Part of a small language model's weights.
Size: 15 layers, width 96, 3 heads of 32, 4.44M parameters.
Architecture: learned positions, no biases in attention or MLP, normalized queries and keys.
Training: a variant of SOAP for these matrices, 238M tokens.
Each number is 50 + 15 x the weight over its row's rms, rounded and kept within 0 to 99. Layers, rows and columns count from 0. The size before them is the row's rms in percent of the matrix's.

# layer 10 MLP down (transposed), 768x96, rms 0.349, rows 738-767, columns 0-95
106:35 61 23 48 54 55 76 31 39 57 47 42 45 41 59 70 72 57 56 54 66 40 46 63 34 46 37 42 34 22 46 89 41 54 37 73 55 46 49 57 35 50 44 43 51 35 37 24 45 47 52 64 40 44 47 31 58 62 57 54 43 59 36 80 74 50 53 47 57 82 98 49 21 43 54 38 47 51 50 65 41 53 44 23 60 27 10 34 39 33 54 27 31 46 49 53
090:47 42 37 56 29 20 28 41 71 53 42 75 55 52 37 46 44 53 58 19 49 55 51 48 74 42 51 62 56 37 57 44 36 04 47 62 37 23 54 57 63 68 51 55 63 53 65 48 60 64 56 46 81 60 34 63 65 42 88 67 46 57 61 66 45 49 69 40 73 44 86 65 56 31 48 59 34 51 41 32 36 46 45 53 18 15 46 60 54 47 71 38 55 47 58 59
103:38 51 50 36 45 65 87 39 42 29 50 55 65 19 50 48 29 45 55 60 46 62 72 51 55 38 32 66 36 39 37 49 40 58 49 53 40 53 67 06 49 35 14 43 56 35 60 45 27 44 32 40 40 70 37 56 48 59 39 34 30 76 46 76 75 39 57 42 62 48 37 42 30 66 53 37 43 42 26 31 38 43 18 55 60 74 62 40 46 38 70 42 37 50 47 78
110:53 32 57 85 50 36 57 67 55 37 26 58 45 47 52 60 52 60 05 46 11 54 64 28 44 65 34 53 45 67 62 54 48 32 44 54 56 54 59 71 46 39 40 97 46 45 46 46 61 63 40 41 57 45 65 42 01 47 42 83 50 58 38 48 36 36 55 65 46 49 30 62 60 44 64 49 37 23 35 64 61 23 36 57 53 33 67 37 38 52 46 58 57 41 49 52
101:60 49 40 68 34 54 77 56 42 44 65 38 74 29 41 22 67 41 34 41 87 45 53 45 16 67 49 44 28 52 22 21 60 82 53 52 55 66 53 61 26 46 66 62 42 52 60 63 43 24 64 50 72 47 53 62 59 43 56 35 67 61 59 44 57 49 48 33 52 54 56 87 45 79 41 36 55 56 56 51 54 40 23 38 38 42 61 16 51 68 31 52 51 41 64 59
119:27 51 35 34 57 40 46 44 65 39 62 33 21 41 61 52 59 69 58 65 20 79 48 36 33 66 74 49 60 53 60 61 53 54 51 79 51 60 20 55 27 63 40 53 41 38 53 56 76 65 56 29 63 50 60 66 30 51 54 60 87 36 22 17 51 52 42 50 60 63 31 75 60 44 34 74 41 63 30 31 43 62 59 46 56 73 43 53 42 48 59 70 25 48 65 47
099:37 59 81 68 82 39 39 29 52 58 54 42 50 43 57 44 66 71 55 55 50 45 26 40 51 46 49 58 43 39 64 41 20 35 42 46 42 43 70 52 45 52 42 51 29 40 67 59 53 11 68 40 47 58 64 57 58 37 48 37 65 53 32 49 59 28 34 61 34 32 81 42 53 29 42 19 51 65 67 25 61 84 56 46 40 35 14 55 49 37 55 45 44 56 55 93
100:38 40 33 50 52 52 58 25 62 31 58 80 40 45 44 52 64 41 33 34 60 58 67 30 37 56 54 58 46 69 25 61 73 54 60 66 52 48 35 33 35 64 54 58 60 53 64 46 48 35 58 61 26 52 66 06 47 50 58 64 41 43 36 61 57 64 51 83 56 06 32 58 51 41 71 47 49 42 53 20 49 69 37 48 80 58 37 59 63 62 68 60 82 65 59 30
088:46 64 56 69 47 71 52 49 50 66 56 41 58 70 43 55 73 63 63 37 15 58 57 60 51 37 13 53 54 83 43 69 58 31 41 66 61 46 36 55 53 55 50 12 15 36 34 41 36 48 41 41 78 46 67 55 60 34 49 86 12 51 41 41 55 49 67 27 55 61 47 35 42 67 38 38 65 50 56 62 59 45 40 55 43 70 56 44 46 56 57 79 30 39 69 38
103:64 17 49 46 56 56 58 47 77 37 64 75 49 42 57 46 48 69 54 30 59 30 59 46 49 67 83 76 75 35 47 51 50 33 52 51 74 56 67 51 51 49 48 54 35 57 33 31 70 53 30 47 47 66 69 59 55 30 40 53 58 27 54 67 53 43 35 27 68 69 49 29 46 41 61 68 74 46 35 43 56 61 43 45 58 00 66 58 45 71 65 49 67 64 80 39
077:66 44 51 26 49 45 40 57 51 52 68 58 58 29 59 37 42 75 70 37 67 56 41 40 69 39 52 48 42 57 61 70 23 59 74 38 54 52 80 84 64 50 58 69 60 57 43 44 35 60 55 53 62 67 22 39 50 22 57 49 68 72 52 68 29 55 53 62 43 31 67 38 74 43 28 33 31 29 37 75 60 42 15 52 51 50 34 68 72 42 72 37 37 42 60 29
118:39 58 66 64 62 53 49 41 43 39 62 66 54 70 32 44 20 47 41 58 48 36 49 64 56 46 56 60 69 51 72 34 38 54 63 68 61 60 52 33 44 28 25 37 59 63 45 50 38 60 79 64 46 64 75 83 41 60 51 50 50 38 67 63 71 60 21 46 76 58 18 16 39 41 32 58 33 49 34 50 46 37 61 19 84 70 36 65 44 37 51 67 76 50 45 48
105:24 66 43 39 73 77 51 66 56 31 67 49 39 61 62 48 53 37 43 69 45 60 49 34 38 21 62 62 75 60 35 66 59 49 46 70 45 54 59 73 48 52 59 30 24 42 39 29 38 57 74 32 47 48 70 21 34 50 80 43 63 38 57 72 72 31 20 36 34 75 40 65 48 42 55 40 49 48 64 55 62 35 79 64 43 73 43 32 68 54 39 30 57 49 38 53
085:34 44 40 46 55 58 51 18 57 58 68 54 40 49 64 43 46 34 60 54 50 64 69 49 45 47 39 69 44 84 19 60 64 33 40 41 55 76 43 54 58 42 43 45 63 54 75 72 65 25 52 51 59 52 51 70 21 68 53 51 74 54 32 46 54 57 57 44 41 45 46 45 47 46 22 74 32 79 46 78 63 23 32 61 80 34 62 48 53 66 30 62 50 23 85 66
080:32 42 69 33 30 28 50 52 57 34 51 59 47 07 53 45 41 37 56 54 41 41 28 63 35 78 74 60 41 39 70 32 33 62 41 60 60 53 68 52 26 48 28 53 55 47 79 36 60 38 40 11 51 24 47 59 49 59 42 24 50 63 64 65 55 73 30 57 55 36 44 48 47 44 49 52 73 61 43 37 72 40 25 45 17 59 63 45 54 72 37 64 55 62 71 65
094:26 27 59 36 65 43 47 44 46 37 56 28 69 69 50 51 36 35 41 27 77 58 50 39 50 68 32 48 53 39 83 45 43 70 45 33 60 66 68 37 46 63 47 25 51 64 56 59 17 43 61 42 53 15 71 44 65 27 42 35 66 52 39 29 60 70 56 56 67 77 71 46 47 31 41 62 74 73 55 41 61 83 45 56 61 70 54 76 40 28 46 43 46 51 47 44
100:47 64 32 75 68 50 45 81 60 83 45 49 34 52 58 62 42 62 57 73 17 72 56 59 63 57 61 46 34 59 49 52 64 48 48 52 68 50 45 60 38 50 65 33 29 67 44 78 60 37 53 22 36 36 38 60 43 37 43 57 74 36 38 44 60 50 36 34 42 57 50 43 73 69 58 67 68 33 52 84 57 21 19 58 70 44 40 38 78 47 23 32 47 53 48 65
093:55 36 33 38 68 45 51 67 31 77 43 47 82 64 70 35 42 51 51 68 41 45 36 50 39 48 72 68 61 17 40 47 38 59 62 31 55 65 49 43 45 68 59 28 41 28 18 65 45 60 23 35 49 41 64 37 43 55 55 71 63 69 59 36 57 53 24 23 76 39 74 59 74 48 45 43 35 16 37 23 50 53 51 50 45 57 57 57 49 78 29 40 62 58 62 43
104:63 73 91 48 70 57 71 72 33 67 43 45 60 67 58 62 40 56 58 15 42 61 31 49 76 33 29 61 64 44 58 49 38 36 46 44 40 23 50 56 75 67 52 72 48 47 47 46 38 66 55 50 36 17 58 51 40 59 60 36 46 49 11 35 45 54 47 51 61 48 44 69 56 65 23 33 46 54 61 39 81 54 51 33 54 37 47 31 33 41 52 76 29 39 44 27
089:45 40 41 62 61 65 42 33 27 62 58 46 33 42 48 84 48 69 26 46 55 41 45 37 47 50 28 40 63 43 67 74 50 56 47 61 45 45 32 57 68 36 48 60 63 66 47 63 45 38 68 29 35 17 50 46 58 39 64 75 62 38 43 36 34 70 36 40 17 63 48 26 28 35 53 49 57 51 37 63 65 58 49 10 60 80 62 39 71 62 37 61 21 25 33 41
097:65 53 46 77 60 52 52 49 50 60 46 57 22 36 50 57 54 59 20 48 71 28 86 50 54 39 26 50 53 27 43 51 65 48 29 73 55 51 30 58 55 40 70 30 26 64 30 68 47 46 29 62 66 28 30 29 33 60 26 49 75 39 63 67 58 17 35 65 57 64 69 46 48 46 74 55 49 38 65 42 67 50 66 38 25 67 40 69 34 45 52 59 63 35 61 60
078:23 29 81 50 56 41 15 57 64 45 32 17 30 19 65 70 63 48 43 46 66 54 57 53 63 47 50 88 39 66 50 56 54 51 23 37 54 43 39 61 50 43 60 61 16 39 45 60 28 58 61 56 49 39 63 48 39 52 71 54 67 38 43 46 55 63 69 47 46 23 42 66 79 62 47 57 54 58 38 38 42 50 48 43 82 49 75 72 41 51 31 57 59 50 29 28
108:45 81 53 68 54 92 69 50 42 49 48 47 62 42 25 50 60 58 53 68 47 34 47 37 59 47 63 50 65 49 32 30 42 56 44 54 41 65 63 71 18 37 49 59 67 49 40 28 44 33 78 55 80 31 29 69 36 53 59 81 45 43 18 72 24 41 48 62 53 47 65 60 36 26 59 39 55 52 34 55 52 37 12 56 42 47 46 50 29 54 37 58 40 37 62 68
084:44 57 69 54 31 51 37 18 20 65 55 46 81 45 56 58 58 44 51 85 26 33 11 68 66 42 30 38 55 64 52 47 60 29 58 66 55 58 56 69 24 53 58 64 58 40 38 51 61 51 51 70 52 47 71 56 42 18 39 56 43 51 46 58 67 46 49 54 49 59 67 39 50 25 64 53 05 59 57 51 69 39 70 73 61 35 61 45 54 57 43 47 76 74 58 43
111:39 55 06 84 58 26 72 77 35 61 29 48 26 35 53 34 29 60 57 51 42 27 38 68 40 58 30 50 40 50 40 66 42 38 39 50 59 47 53 82 67 61 57 58 56 66 64 67 52 76 42 69 53 32 41 35 21 42 55 53 31 56 61 55 69 54 42 35 60 46 57 50 74 33 51 35 81 51 47 55 59 36 63 72 40 55 42 40 26 41 49 78 48 72 47 43
087:47 20 44 37 41 43 54 34 77 49 61 42 57 34 65 27 33 50 30 56 76 30 48 55 69 63 67 32 64 52 52 65 62 71 64 42 41 59 46 37 23 67 15 84 49 73 78 50 64 57 71 50 28 74 45 41 47 39 47 38 61 40 36 36 24 63 79 47 70 59 44 78 39 39 44 65 42 62 47 57 47 64 57 42 41 41 33 39 25 46 63 49 67 59 49 51
083:23 28 46 78 52 49 49 48 44 38 35 71 37 72 38 45 65 55 52 40 75 20 39 65 66 72 61 41 45 39 43 27 57 40 25 35 48 39 41 69 45 78 60 52 62 34 52 46 33 42 16 45 91 49 54 42 43 38 41 60 54 50 33 59 57 45 83 58 41 35 32 47 48 92 41 36 42 37 41 60 55 33 17 57 64 31 50 56 61 34 50 50 54 57 43 56
110:22 60 69 49 39 50 48 43 62 38 66 47 62 51 55 71 54 30 31 66 47 44 42 73 71 33 35 55 48 48 75 36 53 58 50 57 36 41 78 61 43 49 69 70 23 44 32 49 64 65 56 39 46 65 73 35 41 45 30 38 63 49 58 60 48 23 81 44 29 47 55 85 40 66 59 58 59 31 29 29 36 43 74 27 28 55 41 38 41 22 38 68 52 81 61 59
097:47 43 85 37 23 48 42 42 51 39 71 51 52 55 47 74 52 51 73 64 65 48 40 71 36 33 40 46 38 68 40 43 76 38 48 54 51 77 36 54 21 56 54 55 58 48 42 61 56 14 45 53 58 18 33 48 23 42 52 84 53 36 39 77 49 40 58 30 48 42 34 64 21 49 13 44 68 47 25 31 64 48 53 38 66 41 61 42 30 44 43 64 70 60 51 56
094:74 43 50 32 28 39 58 53 44 56 23 29 53 34 45 48 50 35 49 52 59 38 36 36 36 50 55 41 48 57 56 31 79 71 31 59 58 23 59 86 61 55 56 39 33 49 76 56 81 33 44 57 65 53 37 35 25 26 21 47 54 58 61 64 30 41 66 47 71 65 70 47 55 30 50 16 44 77 47 38 47 39 40 49 43 73 22 47 37 42 32 43 72 59 53 46
# layer 10 MLP up, 768x96, rms 0.393, rows 739-767, columns 0-95
085:65 42 56 73 55 41 43 56 59 40 40 38 50 60 58 73 54 66 65 48 64 32 54 32 42 59 59 37 47 36 42 45 33 29 65 62 64 35 45 06 43 67 74 44 38 46 43 79 39 35 33 52 10 63 81 27 30 70 42 66 44 34 72 24 51 46 43 52 58 49 49 56 68 61 51 39 44 58 47 29 25 35 52 35 30 37 50 26 26 49 31 60 35 75 58 49
110:46 44 73 46 48 26 75 64 55 13 17 21 43 49 55 35 38 56 60 42 48 46 27 31 69 57 59 58 82 54 57 71 49 39 54 63 65 35 50 08 28 53 51 59 45 46 43 50 32 75 65 31 39 14 49 49 68 64 37 47 26 70 47 63 47 48 43 44 58 52 43 46 47 43 68 33 27 66 25 51 59 43 39 71 45 72 42 58 50 66 56 58 65 37 59 43
106:70 58 43 19 48 51 61 40 50 45 40 25 57 46 06 51 55 55 58 46 62 25 41 44 43 64 55 42 53 39 68 39 52 30 75 42 62 15 48 28 59 47 71 42 34 47 59 42 27 72 90 55 28 64 40 38 72 41 40 53 56 51 36 34 43 60 52 82 52 70 64 35 35 42 35 54 51 43 51 43 40 63 55 45 55 61 35 81 51 69 38 73 56 20 63 62
098:44 85 39 66 50 28 53 66 52 47 62 33 37 43 36 48 29 60 61 64 45 43 22 52 52 50 46 44 34 33 66 23 81 74 33 59 34 36 39 47 60 82 57 42 46 46 52 75 43 45 50 35 49 77 61 39 39 58 72 54 40 30 63 46 38 62 60 29 61 62 38 57 50 38 53 36 55 19 30 33 34 38 62 61 33 76 42 44 36 47 80 65 27 67 37 77
105:43 40 42 26 59 52 26 45 67 73 62 64 64 52 32 81 56 60 47 35 60 48 62 69 64 35 47 27 38 47 59 38 42 37 72 72 32 40 38 69 55 47 69 52 61 10 45 50 59 46 77 48 47 66 68 61 55 41 56 55 51 38 52 58 42 53 48 39 55 38 79 29 33 46 73 39 35 56 19 58 32 55 53 25 73 26 69 45 30 27 70 34 59 70 71 63
104:46 60 58 34 55 30 52 11 38 30 30 31 09 20 41 44 62 40 40 59 54 28 54 61 43 50 41 49 46 73 43 46 75 61 58 39 61 48 33 26 14 69 58 70 52 50 55 59 44 57 82 43 69 47 61 63 31 67 34 36 58 66 43 58 49 53 67 50 30 65 47 42 56 48 73 66 81 60 64 23 48 55 52 27 53 67 32 60 61 65 58 44 62 47 47 66
108:44 53 68 51 48 50 36 56 73 40 22 24 68 36 59 40 26 51 53 53 68 57 42 45 50 26 47 55 53 18 74 37 44 57 58 75 35 74 55 67 36 34 55 69 67 58 56 64 16 57 48 30 62 30 27 62 40 48 30 48 35 33 41 41 33 40 27 25 53 57 65 53 29 68 62 71 65 39 27 64 41 72 65 39 51 52 21 37 46 58 44 46 40 66 45 77
103:74 40 51 45 17 44 26 41 73 70 36 41 44 38 46 61 90 61 47 59 40 66 55 27 26 48 69 55 49 48 55 51 44 62 41 33 35 60 58 44 15 56 08 67 35 49 52 30 50 62 60 57 45 43 40 50 35 60 50 34 19 54 24 44 34 28 59 66 67 59 61 59 57 51 59 55 54 49 54 47 61 29 46 44 32 23 55 59 22 53 59 52 40 41 14 67
091:60 68 54 41 52 18 56 32 31 64 70 47 56 16 24 71 64 57 57 78 69 72 76 40 56 69 59 49 43 62 55 37 61 52 55 25 34 50 35 53 57 44 62 61 47 52 45 45 30 72 65 39 81 33 64 49 25 43 36 56 56 91 43 44 36 32 48 53 28 48 45 43 32 59 55 45 35 37 59 64 73 85 32 60 33 67 48 54 35 61 42 39 63 58 48 60
095:66 39 44 67 51 51 45 54 44 55 77 42 41 58 41 86 32 48 53 52 23 61 49 56 30 93 58 44 64 36 48 57 80 57 44 53 52 61 24 42 31 44 35 53 31 63 50 75 70 33 57 47 41 42 87 37 56 39 40 52 55 41 44 56 69 51 49 56 58 77 24 54 59 54 39 44 61 80 68 33 42 54 64 56 38 80 25 22 37 44 53 43 73 28 41 52
099:33 73 33 48 54 56 59 44 62 38 45 28 26 30 64 69 63 41 59 26 47 42 55 26 54 41 44 72 40 41 46 46 46 46 29 35 49 55 60 71 66 53 51 52 41 39 40 29 70 54 48 43 53 57 15 42 22 62 41 61 48 47 58 56 68 74 57 43 52 63 30 58 51 35 41 85 58 53 15 64 39 74 44 09 54 56 45 49 51 85 89 36 58 47 61 61
108:67 39 44 56 25 14 52 44 47 29 44 46 56 52 68 61 55 49 33 67 30 44 63 69 69 49 44 40 44 55 64 42 50 34 72 77 28 41 38 45 38 69 63 63 40 59 40 47 43 53 68 64 39 35 35 49 51 63 19 48 39 31 45 44 74 47 79 74 66 45 16 15 60 49 50 88 46 67 46 50 81 48 48 59 49 34 69 50 52 40 48 23 35 44 46 68
093:68 65 42 30 29 32 73 61 43 34 64 27 70 52 39 58 43 41 16 69 33 55 73 69 61 48 83 36 54 36 67 65 60 65 39 43 56 37 68 63 29 56 88 42 37 52 52 55 45 61 47 60 40 71 70 36 42 47 34 26 69 60 55 45 61 39 28 51 65 54 59 62 53 38 64 71 69 50 64 36 45 37 55 36 43 28 43 72 39 50 63 37 40 77 28 72
100:66 24 38 56 49 76 56 60 57 60 49 40 66 78 38 73 42 37 37 40 36 14 51 38 49 51 63 26 50 44 66 85 71 53 40 40 78 34 58 61 21 36 56 44 59 42 27 51 52 60 61 59 38 55 37 48 75 29 45 55 65 54 24 35 63 46 57 56 29 50 52 48 45 37 21 39 55 37 67 54 33 35 59 50 91 56 55 54 39 55 92 44 49 55 48 40
090:47 45 49 54 63 52 48 54 20 25 39 49 52 45 59 69 45 68 59 68 38 56 32 56 73 61 27 66 35 53 61 67 62 41 32 62 52 46 51 23 41 73 59 55 36 29 19 47 33 21 79 67 47 34 45 18 44 67 23 49 68 75 46 55 37 34 58 50 65 49 56 22 37 44 59 77 42 53 71 37 58 50 38 43 47 56 71 62 54 57 34 30 72 79 56 40
100:21 61 76 49 63 36 47 50 56 69 41 44 69 61 54 63 36 50 30 23 49 25 30 46 40 49 58 49 85 30 57 51 64 62 53 50 45 75 41 42 53 34 45 46 45 38 49 56 63 44 74 56 58 43 40 71 22 44 40 14 75 41 47 53 60 42 57 51 45 37 43 36 56 46 54 51 23 53 59 50 47 50 41 26 75 28 69 49 22 65 65 46 79 82 21 72
103:34 53 59 55 52 50 56 23 45 49 27 57 26 36 54 60 56 42 59 57 47 66 65 65 39 66 53 25 40 71 51 29 58 38 57 40 74 67 27 48 47 31 45 62 82 24 51 48 52 54 31 45 52 52 16 68 47 59 44 40 50 41 58 23 83 53 53 76 37 61 29 62 58 17 49 56 71 51 47 66 70 33 54 48 75 44 38 81 60 70 81 57 49 36 68 54
099:43 59 58 27 42 71 68 52 34 50 52 80 49 37 38 45 54 43 45 53 40 45 57 46 73 23 34 41 39 52 42 95 54 92 27 62 59 40 71 51 61 45 55 54 36 38 62 43 55 51 65 37 53 38 52 52 44 44 42 68 16 58 64 69 38 41 11 72 62 45 28 51 38 45 32 52 72 14 67 56 62 63 54 59 55 65 55 47 38 61 60 64 33 54 50 22
104:56 43 50 56 41 71 48 64 65 37 44 60 60 77 48 58 51 60 62 35 46 29 79 60 57 35 56 51 28 69 20 46 44 43 49 45 74 51 47 35 15 33 35 91 34 24 63 49 33 63 67 59 52 71 47 45 40 46 22 59 69 65 62 13 65 30 53 54 64 49 52 62 65 64 39 55 28 46 31 50 26 41 51 77 48 36 57 46 33 53 60 29 57 55 64 31
101:36 42 63 28 44 34 36 44 49 67 48 58 54 44 50 49 61 82 40 63 32 41 54 51 63 58 53 72 57 73 87 46 74 24 63 37 28 59 68 46 50 52 45 82 69 53 68 65 50 25 66 33 35 70 37 56 32 48 54 50 31 33 43 52 66 33 54 48 36 34 58 70 48 33 53 76 44 52 58 32 37 32 40 75 38 34 22 22 44 51 73 30 40 38 44 35
098:52 56 52 68 54 22 61 20 33 58 48 77 70 40 50 55 50 79 65 43 46 65 54 50 62 85 64 40 43 29 25 48 33 57 46 37 31 60 50 45 43 46 57 47 81 59 73 68 31 50 39 51 46 48 48 22 79 48 31 54 39 63 46 47 89 55 28 56 75 53 67 44 41 41 56 78 59 38 50 57 49 60 54 24 50 39 41 27 26 56 52 33 41 72 69 59
107:31 57 54 53 63 39 45 66 74 67 39 32 55 81 43 42 64 37 25 38 54 16 52 35 46 47 53 35 46 72 36 48 82 55 40 64 67 62 67 74 40 34 65 64 68 34 47 72 57 60 46 50 45 54 68 52 47 51 29 50 56 61 65 90 50 49 81 54 29 52 62 47 68 61 22 28 45 40 47 33 46 41 42 36 54 48 28 24 51 38 69 36 68 69 39 70
084:32 42 39 63 57 69 52 74 42 45 53 52 45 34 45 63 46 50 45 45 39 75 62 17 58 69 60 63 38 34 55 32 44 68 50 60 16 42 59 52 53 43 28 39 16 53 64 68 53 58 44 63 65 28 38 78 50 70 57 46 52 38 30 54 36 31 19 71 44 27 35 62 85 53 46 36 71 63 52 28 64 33 36 46 60 42 67 80 31 50 55 48 56 23 56 40
117:76 56 32 76 60 74 58 68 40 66 60 64 48 42 56 48 43 67 37 51 64 19 43 66 50 28 46 41 30 28 48 30 44 44 41 38 54 63 31 44 51 39 47 59 48 35 30 73 52 60 53 38 48 35 73 47 36 42 41 69 40 51 63 61 63 37 69 20 83 34 30 56 60 79 53 55 57 40 41 64 33 58 53 48 53 35 46 13 64 53 60 47 71 67 14 76
087:44 51 68 43 43 59 34 72 54 24 32 36 50 47 70 64 15 71 49 50 62 56 83 41 58 59 34 59 66 28 55 40 23 52 29 27 61 53 63 58 78 19 53 48 32 58 39 47 57 71 52 37 17 63 42 59 53 49 49 46 55 56 58 57 36 52 86 30 57 60 47 20 44 39 40 27 61 30 43 71 48 69 53 44 67 37 52 32 73 49 49 42 72 48 70 50
091:47 67 57 69 29 51 12 35 52 69 62 48 83 64 55 61 68 47 17 48 52 36 36 39 43 09 40 39 28 82 37 47 55 30 63 22 18 47 43 65 71 37 59 54 46 36 62 37 43 60 36 52 36 45 52 29 53 70 40 66 27 49 89 58 63 67 67 62 62 43 62 56 55 51 52 36 37 48 57 69 51 39 61 34 63 44 43 41 68 52 44 43 50 34 50 52
106:48 41 30 75 51 48 52 31 46 45 37 59 35 43 46 32 53 35 41 63 42 14 46 65 38 55 49 68 35 81 45 44 80 55 41 71 12 42 36 52 64 28 66 62 46 43 53 63 55 34 64 45 30 15 28 40 57 29 36 53 53 41 45 48 53 44 85 64 29 44 31 76 57 76 39 28 44 59 38 56 41 53 60 50 60 66 47 34 57 35 59 77 28 52 30 43
104:77 38 53 43 56 52 42 36 50 49 66 33 19 68 43 55 69 74 55 21 58 31 60 63 40 49 39 40 54 60 64 16 40 76 58 78 25 51 30 38 68 55 40 73 24 66 66 49 43 52 59 41 70 45 72 49 54 80 38 55 31 47 55 51 29 61 48 65 68 44 70 35 43 52 54 70 49 48 56 86 51 52 66 57 57 33 63 32 29 53 27 64 68 59 62 62
101:80 51 75 60 79 40 55 72 58 68 38 65 48 32 25 41 62 69 49 24 47 40 64 59 42 28 61 58 54 52 52 42 29 52 67 62 63 55 32 63 37 53 50 56 55 19 18 49 52 47 47 52 47 80 30 46 60 50 63 60 30 35 73 48 17 36 59 68 51 18 70 56 31 43 32 40 47 63 36 57 49 37 49 68 50 49 51 07 63 49 65 39 62 59 49 40